From a checkpoint of a small transformer trained on Wikipedia: width 64, learned positions.
Each number is 128 + 32 x the weight over its row's rms, rounded and kept within 0 to 255. Layers, rows and columns count from 0. Numbers have three digits each. The size before them is the row's rms in percent of the matrix's.

# layer 4 attention query, 64x64, rms 0.225, rows 0-63, columns 0-63
091:102196102120127108185098126141189176093142157079120130103173214076131125142190078121147091135101153112137106172149128100129135153092161100178133128175112115173123135121156168118183122138126101
089:092147127117096126121130144140096124091111147151137138118191134167106179191139165112147094103072105142114154172142148165132144104154072138117145174067085074127114116160151161151092164023112130
095:147157136120129111112146179168164173128119125098128077128070169144124152142142224162096140142153082133100146087171151092129130183089113169110183137186180157114130146118082091141096121160123085
094:091144152122129098124136125164120132108052159106130155173068187120100100142172158187111079135084157127170208149174131159169135099104098126119162142206128109161134088118152144131129114116082116
092:123105065140103117159116032142087185086133179126176198130105128124118133144122109113125154149127165102118110129089088127135141082149087175149142104073095174130114098130150104039115126113139138
092:125135087130116133093140106124179159110095090129087123118117105150152147119108155101164163136142057175133135103155144060141140048124126156116160102089142118146148150081211141140081163080121203
099:176068089161134100101141191131103092116103167103130134136117128156147142104161089176133183079099146097163113170170077102132161118113126174143134120197113163115129177104133114136073116206142101
089:084150114108145158149109114162077072103151116135156096118174150142082102100121155106076135076174108157171157148178122117161087218118174139081136202138128137139123146155165106139126147102106173
117:129126101068186140152134119115129115088103131156145172127164165132117094114126124075152141104130110062159109150088138175163136119118124130119093183079172085196175188127177186135137147068145130
085:157136147169123088139117126149124127090127100114147122144126146081075120105126182130143206086127127140118122165146141123135036076208155134100101101092119098158142147114124102152096171131225131
093:119151155133157096128067189156121159118138174094141196070170143150202134066089146163115118143122150108164190197139098092136109159095158133100122121108093138136154150136129145164168147171141120
106:109174169107115116153091144114103128122181126099140097107129189191091141111178087077150110138111165111190164065110136153154117156142129137101152134166217120151134133100166169163137132139082173
090:175126106126147078161095141150218104133092106120101181173146082137092145111109113093134165129105112167062105124081131104084116144170133154156158041124150102161108101143146123125092170167098119
085:192153082127135115151092104091137069103147113149167137120132158163178098071142164068101125104076152160125094153215149087131083154108136152105106159106181111093142096155168126149098145134162127
102:142145145070189130127165156115075156164146163082132175116139153129110136111181138110148111125142118110172116140087109136100156090136150151181144185104075107111130185088127125141207055175140101
090:177095105107088160093100091071122127135123129126135042124043110149150142156121135118136149126143122212105111119116165103188085123077156169172129116143119114160124065104112165168126138130164110
077:085129176168156152155093146133116158169093135122144140113137188073108181155133090151183118147102153189106104149136123148143146150131218146175075119124161078108164151103100059158117137111145120
095:136186156159134060144160157090117126119136162143104095122150152170176106139080096163138150151072095130127168162144129052146100130119184196144148171123162131058149177104114172099131125143146129
084:170146176138066148096051148061118127105125163140079091124112165122136126110152137120141139144192140171158169142121091118150162151123140153138158180135080136152084173194087085144102136095108091
094:101146159116114154128145130088113114136102186135115116116103179161068165164125157153136177137109155130127128126119117173145139111075181112153149152177120119091151097087151098237147197068119143
095:095129201094159136157084068134138162140078145134090109153110118157152125165084126126137122134121131097126096082195118165086108154109085123131172077134162120121082148169112103088123079076085067
091:140166147132151136105140114115062090091133102141159156174122109144160136129160113121138094098128180162124098081149090099170148219105102111107148132110181089080092176126172145199160086093154121
084:155104124164113110125184105099163183142134203075122149167143097143136091150133114111054069078125132104137156097105096129097175169157123122141102180135137158141111153107068127089156077148182137
098:123093201143129080119134097155140153051148144156080119187156099111157156132171143162088106126134155159152145135159069141135128154133153141064058196121098183119078115154122110121107142155131135
093:203151116147072099119159150152087119144107143165161136158171136089145103148110162062115177141120158191133096091146091106113112082158151141131160168098149160131203117120150177127104094071119160
087:172164187114108080107117155159105172101138123123157091078143174125074104078097130127131077149113134163125127201179115154116154132134090126202106095161108183124125128134106135089143132202160119
102:152090144168070143100152116127157117158107099161120135151145129113122144127149151145201153101053096135079134173165162157135076189110171117107102103130104176114180196101116146130166120104178170
078:084115088126144109149116152081145153176111155103155136118136183063164052178126131148130146062128156116126109133088081153131107091108109163136154148100142151127105185202156181079121088148129101
093:121135076127105148124066105162143152108145167148148145187159103130173124146101110197115140061128097103105160134102113176045143114089094110141065137135087090086089138143118146118108077158091105
098:150116139114134081099121159123101197116137138078104121109183168155131084138164180130090073165173150094117125133095130085112129148133219129132131113137181195153126160131127120132084096192143169
088:143142161078052156105080089181127108135141154099125085151113174124123130073137164205097121104074078155099091102115081108117117092139188114134130165092134141138085118118159111114068135102158143
089:139062113147083147133078160136144196085138088120141153114119140132148145133120115168121118107165160173107135153161157090086127181125115066209099169162097123129129138105129119048156167183136107
104:104087122109083142208186059135134095160156144136107107144113091131100074143079093147105142126184166178081111129146083154167142138109107130126137130123070160060082118107111134092098090124139108
103:132117131059134105070163144091107132095154142125091160097077121141171116120102139122154164162160103126137109076133080178133142133163072074168175145058184160144115149095110100077138132126138073
097:156099100097131093131125161114159099128110117109159068200070108105123171130110142101153148065105180130132119121133143099082135084163159110124082133133149143146098198145126198090096130145158052
107:138134148116132065119095125096104199106095120134118133094132160143153148078143098045111114165175121070158089178084125102039164107149145148113174132093147147105129165149149140122086089134099125
089:082136156095113042121103132151090115116127111129104115122189139089151123058143172114128195128123120112171110125165105095130198115170146067191113146133143105162145088082103152102162129088101137
105:123124142119131091134124215140105151100116169178098117094127192066093119170113115091143091148128163120184055153140143122148157102128119160194121168133097182095137108154095137101166107167126089
095:161177101119128114084111101150164128162099170164137144096140124147201144108138168115136148150200136109143117055050183107164142121110122116154173095135114079129108130116126165078121165160062122
132:136151110122139113135125132197097160113144147118192142093109142097090155091111162079099082177175127156162173147099097110169133106079099085131083078169171111182135073102138086103110144170114100
114:163146084131161117149116159133164064094040130165136173148114068082110116160095140087132153120143119187052138085148120109134132106164084118085137125093104111125122097166168118136118135083107071
109:201096115120097138097135154098073083099150111133127130118161140175099186078179203148098135134125119109056131164159152074131168145104150144169143175138120121126139093151080120111132080148136178
109:091138205176149104164087082104083094112175176137108113116138167151170136092108181133144113163122121122158147139094091149161124130116183083129117070171103126130114157155172078104193094096114131
127:134155111155098154099122154156137168110190095128156069149134087069133114084080130122083109164175119163087078122094201053141154163115149122168157146139099146164165107175151119125116145134156159
113:159070101156112131133117088128131077165119180205126104152137143091102171143135082119142192131079160162089134131137092142102088134134166185184147183095135132140120118085131168171138122080165157
097:102156170196147129194172163113128117155144086182134121170109087162122104151102111115122143169064179115132139104146098126097157115125182108107090141171108186129124102110139075097139158089057149
107:180103099128114154176130156116092164115107129061161155117085128114127146115156154151140152140166171148129160121083100138113109098142137086175073167142061195051109064117161101122127171140101118
110:167162068124133140137102083164103142114080177139139155122125137100102137108096206042120145155112105090136112165109122129157143084182106089113154165077089148114173110081128157125067134096117159
092:186134137110116163089073162131158078166106176121133143113122130145062164153094129135115161138183091129089136158163160074042161185101094189142124103115091149135111126131131173171110143119129139
112:130150134113121085180132133168154080109161078109092134100107080123076141109098161133136187153162065061087165134073091133140071116152054163160100119128156129165107137140092155160108109127106134
124:115157124143092116121116097117168139130088116141132137145065150131128187103098092121147171119048111105070129120182169171152144157059087145104157075122126076122068133166151153110137169075122147
093:127143183155172074127159107135054078160149155147148136142104073182130108112140123137143175125195137087106080138161143141141111124066077144110159125158082157135117124182131099069160111079134131
110:115145190165128156136125098156123137142193167124115148129064101119107228145139113128146082132080187119108148139096144165107169170144177086093149105110144109112100062116116162149152156128076131
099:122056177145093140098149108127101140171180122120134110105134117130146112148140133163128100125161172171087110087166129121127101120091213084155056163088113080166108157148122151160157164180122076
107:155116197109064104092130062095170169108103127088153126146119155131195116157151106137085087150122107146141126130135128146124108098157073106138174129179097190177106156170100167102132083094152095
094:141112137138164166176146117122126108173153083107142111052095158121158123056127123094111150086171131190168077088099123160143089134137110117139121177126135083188138105163095150080132145162186089
099:163099116109143132159207151081177108098132180169122147127124092113121102098184167138135116106146095140125154125129164143153135120120088126152078104062163175158108107142203181079111158084082109
116:117153096175084160110157077096175127168132097173128118101120077134079114172124119140094175103142060105127123085100133140107176091179079148140192140133162107094135114182092111098114109110185131
103:105128097103158144129134084170115121110066162120181217133151096141106072097118150090169090102115124122145139073109179191088140125155151190110126185116093121136137134156122159109158148081126086
104:112179140159114102102106114136112182035157075120159142068110135172153084169098114086151115166127160140185141139092135139109107089113107151076138126080153115104142109104098203108115161103117163
112:183163083153155106125109154143180106132179059107088140153080136146088126134158195124133134114220147165124092103123159176123138157115071154199130078146112109159106114138124113142106138158113123
115:091164130073149087142129095118152119141099136187098148116125134178114135146080116119161188097100128145125138130111182174181147061103079150152120095115124078158182108114166106134072168066091117
101:129103149093157094055103129113150135115143126089106086107109157184100104091186077146092090130119114132153133143096099122190123186120179155157109169194121115155112175170115118095159173152171158
105:141148121096118166147210121125170090078120158149108133160118141120097113101120186163060113128149091170098157138112130185158125088105153162194061101124120140114129104147107123187132171151159183
# layer 4 attention key, 64x64, rms 0.219, rows 0-63, columns 0-63
097:132158146098158153100135211173136117202098118101071067146094082156146125140080101165080130098111111089116128086128138166082163153106151132119130142083127115097098126150124096155128169205145110
087:122119139023089114086101168085094162113152115151099143100136153153177116061100113068198149146125168121144110186093135129135176139117154131144109131097146142074166154080141141124108152123092132
089:103130168140138103177085102123178123061110147150109129172114066067123169154109098152115137067145092105120135118167138149148181155091170196134113115146103137150104134091130191123086177117171158
093:085155172099175076110133162123155151160112148139113167116122101125182134074081159195103151112106121104157149147117066131189076146101135094153085062130199115096133130114112121152130174113144154
090:127129187122194091130136153133072167086111137123101100091163168179085122089102156079103105164172173107168146173072111186130139127199099106104100153096080134133151099137116132137138096097130126
098:099172076073181135126124162101137125111111137079163153133172207105092138096194123102121119129134125095166079176090153134167120115140146138087109111092133126194135111072182134153091099144141167
109:091105155156184126148142108102207136161092105155160108175099092103116139166102103159125197140137107103073104144156183115131136178178084140128183116128126139082108076165146132117131098065112110
090:107062146122136106158187163102074112118141120112091154134078131132136110083146129142146161091072121163076126124142130076076095156091149159174171124157118134105207145087136125196148165139161106
115:099112127085105119102126144116053179106167140106141071123092200166120127146097140127102077177134138145202127121120085078123160114109159122168147096147172149089156098100173096174130123186141131
092:068159074120140106166146129201139160131155145116148115176109124093148169145141109107182106108159153116084138155108153122140123099126074102141201116123116165119155152042134123133067149132134052
090:111114152130052088149125136146141147136146097104162129136093174135077179074152124149113129132054145124065075126148072137155133173160195122134133129106191157133093182125110112166160113160167123
105:121107118104129133109133165145165093159183153077129170114105140094125090124106106173061101083154222135145113147179068101127126130095153116167148089127113134104151167132119102143189109205145131
085:103169086124190102131130083153145124158095093118136121071081106121089188120121118067126085142144082082160140142149166132159120102182136136080138106133138096172136172155126113107132152090034152
080:150111141181101103145107135088134092180137154066150099097106161128109106133084109131171147121090122148075085131143174140099158072129117106211164098168112123108105150095130161175148189115145064
102:065121106049104103075153158116100182133176092099140131147123119139124117166155104134075126111171121141147143129199111183098164187144123106153126162127126141071074110177146123153180135150148093
089:150129129123120109156099043132191091133148130141139111201108137097145081174191167097173147097184102101125085119083144153124116095155094142136163148145067092130126124161124142134142188103092166
080:124099104170109204108127150125122139115169058124087120183155079078156103156074139091113141092137126142117104116088105144096126140143107065107162119150101191182115206145144102107106131126163159
101:128179163131073129132067137133168137156119122144154140128093127094080115081163111132091184137079131162137131020154133145121205117114098121086151148104091125141119176091140159140136109082172140
084:110154147136135027168124127080163157162135116171081147126161142156159104152116116183134127076119091171127124139145117108080071145130095199142172178078095131133100159150149169104160111147138153
094:058049100129126158132083173125099148110203168147118139160175117147167104120162085086108178129105159110134078164088102092095147117109125106139128111141181143136116133139113054140165160101137162
100:097119133172160116105056117130091096139086145175137113115117156149188139165108142125124123134091143152206157073177061172163103118111150187112108104101159138186149119103126171078144141111094132
089:122058111177071152110108139099098118181132130167191155102113145122100146123130202135175108080104151137162128143124156127090123121162175139189100075187071108110145123100136117086142131161173119
088:125091119106103167166147077127175180179069150125124131128067112173107095117103133145103080086124094204151137076166145169096156146170128090155109141116108161083118085155081109132130111100172120
112:168071130155147088145214096145146094191107133139170124135102103130132068071099120153182177108117124142092141086085188103113112133173114155131088130125152156109102129104118148113123098083193117
093:122128107109150116147093187108095156159140145130081179114142148063125133147133127092162089172184112107133085110094097123105159082203154073143090142158133129176168107051137081148160103116142142
092:119121105115138124171124167079198078160136065103076084143106085144154159141135133189142173147161145127082102113130113113073162136116134150162103125117126078148115184115071125133165080150156067
116:080147088165102155082149094179164129171071146119091121191083085101114146149128186113164159151110140160074162136099107142107178078091100127081168130113177114157108073123120147102109130098112133
083:106160191162113106163103122119093180087103162146117084113071126127128124156083127116165068142101153073172196099133128181110128161137092128110123121104130161106125085178200098153164141167115102
091:138141177188085100077159095129125124104139120168134136128096130132197191108097136088100114136111058133155155144135159157132138150133090136074063176126198107081131074150101128095162121129092129
109:115119108080148149133130125084140119156159140086072128185103158089079128125100075163111121123156139129080117081191107130104130194161089174145107100125110133108056159170103095139121100180180156
084:117097100140108117085145127055150124162130141177092141190116129109154103138140112127112144113186148095091152157081145119114164120122067162087143130093101173161088134114087062146104217111102093
080:137152113122153156107151113140143116153154103177091048160070113113118145135063133180124170110099060172128095170166155149097066167120152136092120179119080129117116113113099122186146162144167108
105:128099167221154105125164128124120111135115131189165133134138112152145103155148160095137195100148134146126129101133112115092106114107090166078043171131165109168140102180055083092137131116090119
106:123124128067135133104082151088127094105133140177085129133138175106139087126147174117128178119182089120161090059142098179118100145160094130138160143069175151136117190131157057154100083135095119
092:130143110086094101149159151156158121188105173148144098176118087012123134121137127105170128088078132190194103134138124127136108074125123171132125138135165112118098113126141201123109120112115080
100:110126100086109119077085171053098136127133115133138102142124158144097143143155082137121093084142145043207083138093094101076132173125129144095163146160119124056122187147134144126157132161124125
101:087140147118098107167122174152112128168147179119121102115186163101089108058093146158137151130164089097108116167152028127111153113120120123154104155150115181179147097091166111142144097166171089
098:169060130121125097144131171123119097105130121168160107208162129139108107163096070124113129132119156117110087137157126123097165172111105172229090190137104171116167161139091122085131134118137087
102:098100114114154132103055127122127199085144111097130112110135169120091129091147157127140059155160126118159075118103217101178098116094162114133111163168110115185132090130186072111138149121112119
125:152101114053153128125148170131093109090170083078125143102105149124115131124148135146064110155159190154161088134168101100139116165129130090166069066138149115178132126159121127198112090187154142
117:175109109124157177114123130109113078136094139154131135115133115113161142141139143054106119150136150112125108119065123105172136075137135095100130164111179141174177081084153155122027093103050133
106:111096102122116129146114126111120130164094102159075079145140087127070178135140116133090146159176076108078147148144135164162140198090142120121189082180068151088139079190112139152130133134125176
103:126117133132126094146084166065087106098169138132110135112107112146163106093148162195096155085117168128153187167179106181178133106097125088149119146092058113090138118165172103165179130100156119
123:122151084131110166147153074127193108132161082174104127179126083134109143128110130106069139119184143139117066087130187061092205126119130128136094196137104108130131123152142138146149150172168116
110:162118079138114140100148088212105090136095122167175107134166097113120137158164169117187131108098069115116171145171142127156111120128189129081159170105086159165154116082108180155130136076108109
096:126142127152116066203163122105126129121176125167130099152181087147218109140113132102144130123085185120103168118129106075177151147116084082085119115145124195116118117129138132100100104114063162
090:123082082150131164141136136129102168150140176091080129171139067132107116154168160138099098080135180181068121133076074087147098158171128155147133097133121180121174109164118078180145129130087131
118:141120109098143122081151179122061157120164155116136167112186159126121138125180142078099128176172135111153090192097087054162122116150177138150136130131128142096202111071167116145156109157131147
094:208065152162093137085125108133134104076095114153127154166156119136047197111145176106155136159145162084105116139124159140113108185154091138116162155142145130114107131166095192137103164142167142
113:123150085119111122180159115143114099099162094120125107100081098126113189083164141118134129163235118049169140147123113125141108075135105172139152087167175109180118141110118132131128095064117134
113:104184130141127108087105100157116146105102153148110153151099146185126155113096195109123125146062116104181158202150164142128140139069106125111154076145189130129198121126184152128113174079129135
100:134138131166178088138101112149110141123123102201073136097141184155121110146136175114112147093142189124161125112113124185158152113073085125123132154102098159118129083200115159086084133043154134
100:109138117157146128095086149220053127121127169157142152156100087117146158101123124145150140144077171119132137128120182129096058109073111126086127106151118168102133181137134092185138129140109204
090:123062167111144139135202076165166115131161142168153103162097140097138124150076128185103108100104131175103117074148168179150081140127122161049147166122100142149099127166155138129108160166164110
106:162136140142096091164116119073150143126097116086090184145103149129124089127173121127122099087084066115202164113148129128091099077166132156164110196133091154124139131184150188107147065115142113
098:161091113155141124142111102165104121171170049163159130082092097090126067144114104140156159106213114193173105146091122098113096115103136122131135118124135103166164152144182105069117117143172094
103:167116144121150117145139163143118130096082123173150095121152109136112167146113190129156065096151105185139122103082118158154094065175131078174064144174145134143154077154191124100094156135091162
113:125183146167125139149125073115134165091077110135180118126136121122131101099159122127162163180159068149199101142068160120143160107154084126107159133113060077166162122094111148104153085087095167
104:104166143098141119136079102127100124150123188098158162072193141156151085121139104063119091197123160137128152086029134145118128125126142147121108158095106111151177146128159186118144184119118106
107:119153156099083173175130142140061223106191101075141135122155177140108095121124131095136099139122179099182110124099102144086154093095168122130173115135167123092147154134115121150113103182144173
102:142101090153128129115121055108138128117177093126082099137120103081131147161168149153148150129200104100059080154091169181116130105093067172151066117135162116173095128142134135125088130175111157
115:135122111102107067085144126128111123119147170151111122091181212170151123104103135085167126163125130122183121152108116175177188039115139088129119088102165118176150150115133092131127158158087158
103:150093113121087119115148079113142133218158085119108089118137071168133108108110119168112169116094079132104082113164190170095131139136162098179170125102099136157070136193130138087133105098160123
101:201124096090108145127188125082144108113125138106117141126131051168143112128061153142107108158168070161059104130146132170135142088122102175089053108155101102114159121164120128126126144102103178
# layer 4 attention value, 64x64, rms 0.188, rows 0-42, columns 0-63
096:206132122141188182085065155121147129127144113111046135126103091091169128128070110099147111145120150105118146144109149153177162170113086068130092120189155098078153131101089126114132137108135103
093:129106151137164111102156126053185074136136085139070130086131100108155143123117067108179143188086178141101156161094128078102099146156078134118105120106111154153154147128168183085129138127183141
094:148111105110100135114129151147160163171102090158167150115134139134097119077115106127106142051134088118158109121119095109136101149090158163159104179041095145155104138119131120126095175072122233
089:118075126088132132151151128079184139111116140147091140116061162098112059159092165166203098142121163066066135144110112119150106166136138150121162110159115093086159135163117145134175088129074150
085:155145113059152140093157075127143116184200168089173120131124098127192127085096180116157122138105075102158154174107067124126156161169089149159130090152090113125140121115074128121151102160126154
078:184116071104136143072144153137139109133122139101149149127179091109137106036151196161123143150094118175167074056181186125111147151155139125173159133105155103144103134139103116129128156088108158
107:150119105164102093170074127132098188140142144097114102161132116087159144139104162057133169116117079110110127165146120133184088115134108062108152109121051100117188128129089122141081105194097102
083:094098137101101171159152136094129205147169172142182117084087133110101140098138148140109113100094157071134130034111095162130178148125121154141079107090106119156126174101143131126052124119095143
087:088151142182094120180108090150123174139100156151147175174133173112155114154163146136136121121136148128102125167085078153134140076075144156126144112129081106132186166154057155180114070133087078
082:073198168144131152150092147138134119163124137146155105138140149086088150139107186076101100054166130138112189148117096185145126154081153163143120119145092149146128137102096113082084124203103095
093:143148062134143187143106126147079036150109172120151116128049143161151095110119091165119118139135144090135132097168232118184153103121153147139147083132106152115134118140114150107096106114116162
094:118107153098144131096120169112126133127131101122162144130107157107099117165133159114128147070129107071138203140152178174159129106065082107164137092199126087103128080134086129168099141215085120
073:069147141148146118165124102077065173161107154118168090134009157110110107148113198135137118141135142123099127080173134139169132106128161170170154107155114142129096116124107178128118080137141164
101:102140171129079109162133083102127133190094142146121149084157143128179178111086139163179115138191155134082128122059075160083114130090128105150143096144085144180090119126143174114113095169081129
101:100160126127139152085128157095162081122155142176090117092138100115082140174127102104143133142065183098191145157131140106130100122170097180099107121171135156119090094174185090133150078074180151
079:107181083148121110152151118106145132103172144125169149095171139145164149120108146149077118092116127153141056119117080123100136148194107119115154160196142231123065126121118104162139176121142168
077:158112121109118116104107127074093163134126111166123161118154112159134141151103075090148127120140185097097122147119080100124086054171108096086089113135043114114155193076149162117117084107151071
092:152131103128156112165180105162096130151089153149090175143099144117130067122129202123163139162143099136096122112123119111106141076109150141132134129129124171138156136067147123131195041213165086
101:136124152164125129144182165085090071124122059163099213136109108143064115085138193106187080158095111157112111084143161133106112103139095086116142166142162126136075110118177125128126111142128125
085:173122215139138120095179123094145120149144139101147137105121149126169114109152123138148154102104100131124190133115125129088149109083096137146170121238139075105106081165076135151132133137098054
084:082146156090135078082179056109154126052132162117152132090126145139100111084098112117149124131134149092118101048113089162153082111109126106122139128126187110105072055133152142109117166094108128
087:123142140117116115102102097137074115149093125133177142115102168103134134084100178147079097096080120160059125153099155118131152108141073208123144096177133138168167139104122060181180075119137135
077:139127115136125147096140158193169111082130203080156156165076163132138099135127209121091130090093115111175187136142132157132164158113078123121069125163136127145161115083103111152072157086116116
093:113119140086122130084162182129125098119118098074112181160104160087159101128121169131084148118103129124160152162142108100123178112055082120161165103127175071112178058168098082136098157112096137
089:113136135139125139114114183151135125111100032150064098106191125067114184142096077123149107122146094153108101143143123112107117116060168161098178109078111139138100104152174156127094133112075164
089:193106105082181159162145122141122125167150163103123117162108131137115066080137131101108200156093116084119097157148154110152073149117104105171080146096128104127160156099056151101112103126141203
093:076092193122102150135102131156201108102173090072129163106153172155090164143074107102131122087125174111110172155080109140118125161082129169124165136108127109178093101161160106185122114107094134
110:117142111109136118122151100108067111106150210131161132191119155078116108136178195192106137112108102180142116113192162154183132125115102100157102171117158116089121146105080153157123104141067125
076:146114166139138151125147160113173148094140105131063160137128129134190131128139126117160167113134160068103170160070088136141084203097096152130118126160106093142207208140131107116179165133139100
097:113155144065196184168101096070176135166083192097152117086089129120107109154149170121167118139118141046125142126132109127131133154068099120098063135160155132123140085156119134123137088100136145
081:157111139083127092120095114140115137108130170137081165072166069124178149112130087113162152115110109155124113089120136157143145154169092120062103132198156093173101136081113102089205151124192141
099:110066125092132097112109171136150096083169084134168139114128107148099101100097133135093157127093109137174106135065136101096120141175110125077178144114143123117133100130130128110123201040066193
098:163124125161110178084136111119128132143109128120150101137148133152187059127163118159054093127077124161167106155140131154152177147149132112095093060133070098091141200134172126192125138083129104
126:116133104094094092116174127125132141070108174125121105095109110107153098129144140147152117188104117086150113060186199139199180178163113143133153164138076203179133145119128104123097125132135142
112:121102157142209106118136063157055104120102193097102119162092096113150083121171113104124177075136119152207067160166151141139129124171160088119149142126120166130122164135112154119163139129120117
109:115135112088125136199085119146148086135159084118152109184123100164160117082153175158111101122107117148064142158105112158131095209135137112107116083123123074179186070106120116119090131137126188
107:165094127102147168103126092128060150144080105085128125102100145130143173135113106159135128078121088074112141178158124125117175054118183107187139093146042171136106171139166146155127125123118155
097:175146136146129118143118143068152128137204129108135114137075122069141142107150160108187142135133146149121141147129128161081128123115152210125117076149043151089140177144084152130129110159043123
111:157125087094111099077074106176148209069116108152065111144089134107146152127062138106201138098104157133096122181091105122105108165093158127121121136147117168148139116134123155164163131145068105
100:095140078064143112171153175076153085147092150133135122131117167098119106138164151146100196152124184141113153079123104092120057115170130061111107148097117158149156099120123108068153138179120096
115:130097127159135124097153099137045121095039143113150151151102146067143129131122138135154090167133095155100117137151101108089174115157141094132170188119128132125106088139113127206116132166202078
110:114121222126096179127155123129076057136146109119141124128158123159138173142149101190111163175111099119129142152120161100170180110089130110146104123125096078131096076176109115061159168130094106
095:085131114139097103172131116119059167092190103152136100156165089109163149171074106137156179123127128141155155102147175139099077123147158087118068144175135131200095146086146149176146084130129112
# layer 4 attention output (transposed), 64x64, rms 0.155, rows 0-42, columns 0-63
104:080156096128146087165099117137164130121153126104128160170126144076091034109188106110129162111146137128155118137120115117107124100073132159162147206095094138151133178126162210135128123084173149
089:100103104098111176122104149164110136086153106098120134123168138115180119110133173077088067076173130156159117102149128169139141139072201168128124156153137141148114097181112130191126176179083169
097:122099148113155107117188153069137131133161116153119129156133088130202124222130123161145117118193173126173114165115136072118128117161072092106084101111165098104156130116157126110112077166076117
104:154170159149101130123083134148092150135129082157115121089090119147143136089112129116095183098135078200174117105098091072140123063081138090161112217115129100136180119097124088099110144136150094
096:158131135144126156154112156128157070114098090185146131119191148128102107111092083068143155066095164137183083116159130104057131166119137127040140142124128113161121192170104130092108131146116120
078:154166141171150116123130184176173160127132122083173148124107173116115073210107127121098081144157119125140166169154156113122136148181095104062121074156154160124188188136114149129145086120148116
108:111094110101101190134107125022168117116129127124088173156136117179104117123124102117130144128111087123058125103118099167111147136118101133114153091124173099183098176085176084137149100088165181
086:125148098176115105112131148151111058147148134193128119194162100129190150114085161148123189097140093141126162148152118052163093185132123101060127142079176118081139119100144098147128130144128117
084:195087153096112149097147166085086141151188070135080088123122184111119156153121101146161171159127122120082099075146144138124110125183172101158152158084147114127113162114142115155201143099173151
091:121050140142113158116164115102111135146165158146125153161180137155152092137175123100169118101079125089080088121067112096110121130116143084113179121036114112067146146081085121168153087121121132
097:075133145082097139190149125133169131072118147075114139081130184124098126116115138192146125091136102137144206138149095102139089125147088075130110148108060107136131098097145109152184183140146080
092:133142115149104146165088120091117135166113206144134146137158126148136074138125102106133123132123111134102107094074102103113152110161092141124146199023050115115115119108149144070172063121127094
077:082146168112064122090079144149122169134104093130086135096138140193131168118102110184149129096081078142141150179148120129141091128103150083060102145099088073120120146054103150130127177150130134
109:125072162102120108088163175109086099131121104194157087172153134155093127150077129139096120074063117135095092121138110114157102116099177095120085132083151155097160121149080078156104163069144151
098:119127140122116126161110125221160115139138151113178124128124102118117161072170128176100079060155157170133142099057095122092100116117170114158112123158107112176099100129105187130127167208134133
095:183165151125205059138196160169118108173090143147147156114150103099123106104140162136132127146125102104127158105112152150125089069087106156116114050095157111127192098126113106110102080175121140
081:151128081105143099140135117144130064127119128155115126174122090122103166074170131146105166110095126183060117085193125183119149164108163187135104162101176117136097119192145116140090177135072125
085:136134175145083129124082130096073115113120093146105117118107161149173107119118104164163147117038139174122162105159135139138127101104114131123155130177146049083101212136099092122139180110127066
114:074159171081118080122083119137109180161121159097145104155115132162203077141127121151076089128101115124106164116158072107145123137085191156093173144131160178114142133155064124155165110150103104
095:200112111090125100188064123111060145152129133186126121078150139107091057150106117054098094197137157112146097144100144115135122119152183104116150159083092159130166155145121118130139117121120136
080:156093143176141105136128169127170158167127152145128075128120164137079166141121123181036144153133107135121143130154130139096129180149134153121137108167056200090098091145075107135110140178176167
100:151108155089150157165104140156068118131115089109143149065117057200115059143094128144185116063116161148104123094138174135109106118127149071105137130113103128120140161109108158123104121118149043
092:148118114127157179187146198096158141157125108134121169119191122093139115146177114180159134134162104094163123168104146098113146140179109131165161142100113165121152206118129144118198073169168100
097:145100123169142120167119101122170164167107101157093100102139135136141043154107119127161103121145092109107116091066185150094106140154087128146141168094079128151126172133068149038188130125110103
096:091114152106090132139163087162106149133149157067118087153071119140126097185120165169142115192166131124091169100102090132141118121096068160181096149114156116165130111065064133178150105148158147
090:094182149128086123119086122075159198036128081131130155141158148108144154067142128082121128087182127096161105158170145134088155131161099150078164085163116102129122181146164102112129118140122122
093:146090086146135155127187139153097120168097111157140144166153055179158104153176151124124133120164126155094117133083103073146118076175162147168103138118109204161145083057103129083129123139123153
089:094129188143137101123065152133109194163112099085103148096113153149152159105089109156166167153074106083126108172117117170071162104171128089129139087117131138114147201118143086055149121120112104
083:158143056139155157140097121102040104098143093140097107120151146137123130118169128058039176125163121128105098122093087115139160115111122117134182173118159130132150109166125157135075132076093169
101:097114150174100150119121156103144130110213149158171113148135135110188135052141094107076157071160128159179130128123118146105116165186185116162164153089077100142126132108150153122126158153187139
084:131188144148144104171158195090170111103141119134129161138175116152111077090127104128116089173135189125073142119171123125103176149122156162125116123148150187139147160150185169138045088100115155
099:147128086132179075120101088156167133174128121123105103087140089162141069143122119140053104108199102106126093127134119090116093155116101162117116120152122131132129112161090089107102067220168093
101:119098158116154140174129165210112110152130134161115097150117146134079120087116163132197181183198131107120123113120083124118098100148118167179143171158150127135093070096079178145097114098123088
118:183114149142175154126121144173083102152108097097153170115083096130089182145135126153121112091122179148133119135058098132089083106096127106126072073125185065128091124205133163136104103114143133
108:157133108108047152156184171067170121108144121094140122129153122157088126095093145140123114168172109168097172085079147124139123143118136145139047135110106112174165104079084158171129113183153159
109:130134150112091137109098180102113161115109147121142119138126191139125171188115095072146137128103154065202099080101139133083177100168105137148165209133135126132078145150123144060128148122128077
106:096182152170147107171156083152181092111127141138149143096124155092153068110133154073139129135182132145101143051118128117135095187099107188097125170131148095165143101110068107127135134171122069
095:080137092091150149044104126169104109138089169160148098119192174204111132145098108116101118150124112142159172101125117075153115174150110082111173107129170131166106110105152107090073117124174116
112:103151147164116141179195116104112136151142149115187145099131145132099113095121102184091123152152084128165172083168133157146191123140118054111162115132108123103157104192102101071150049116137120
104:160137124165091141057126061127077183168175105130121101099117103176105184142095113118133128160118102081139106170111194129106143135088133150087154064121099088114127139140085174136142162123154179
113:091117112112118066159142131138201112119149091160118081100136150174121109134129108151101123115157144133176150118118122164123136048066092136126060095127116146191097135158093101118115159130069204
109:135141069056147111117098115148168169139111113056127121156130157068165067143127147088156123119132136146159103103125146133068083092157118207129141127123148165131109168074116165176076146158122136
100:187106115099169121121103117136183126158041175108178175078135163165071115122153147107076131142136085115094058149078119105150135113108116118163147144093067137098173149156133137106142162140134133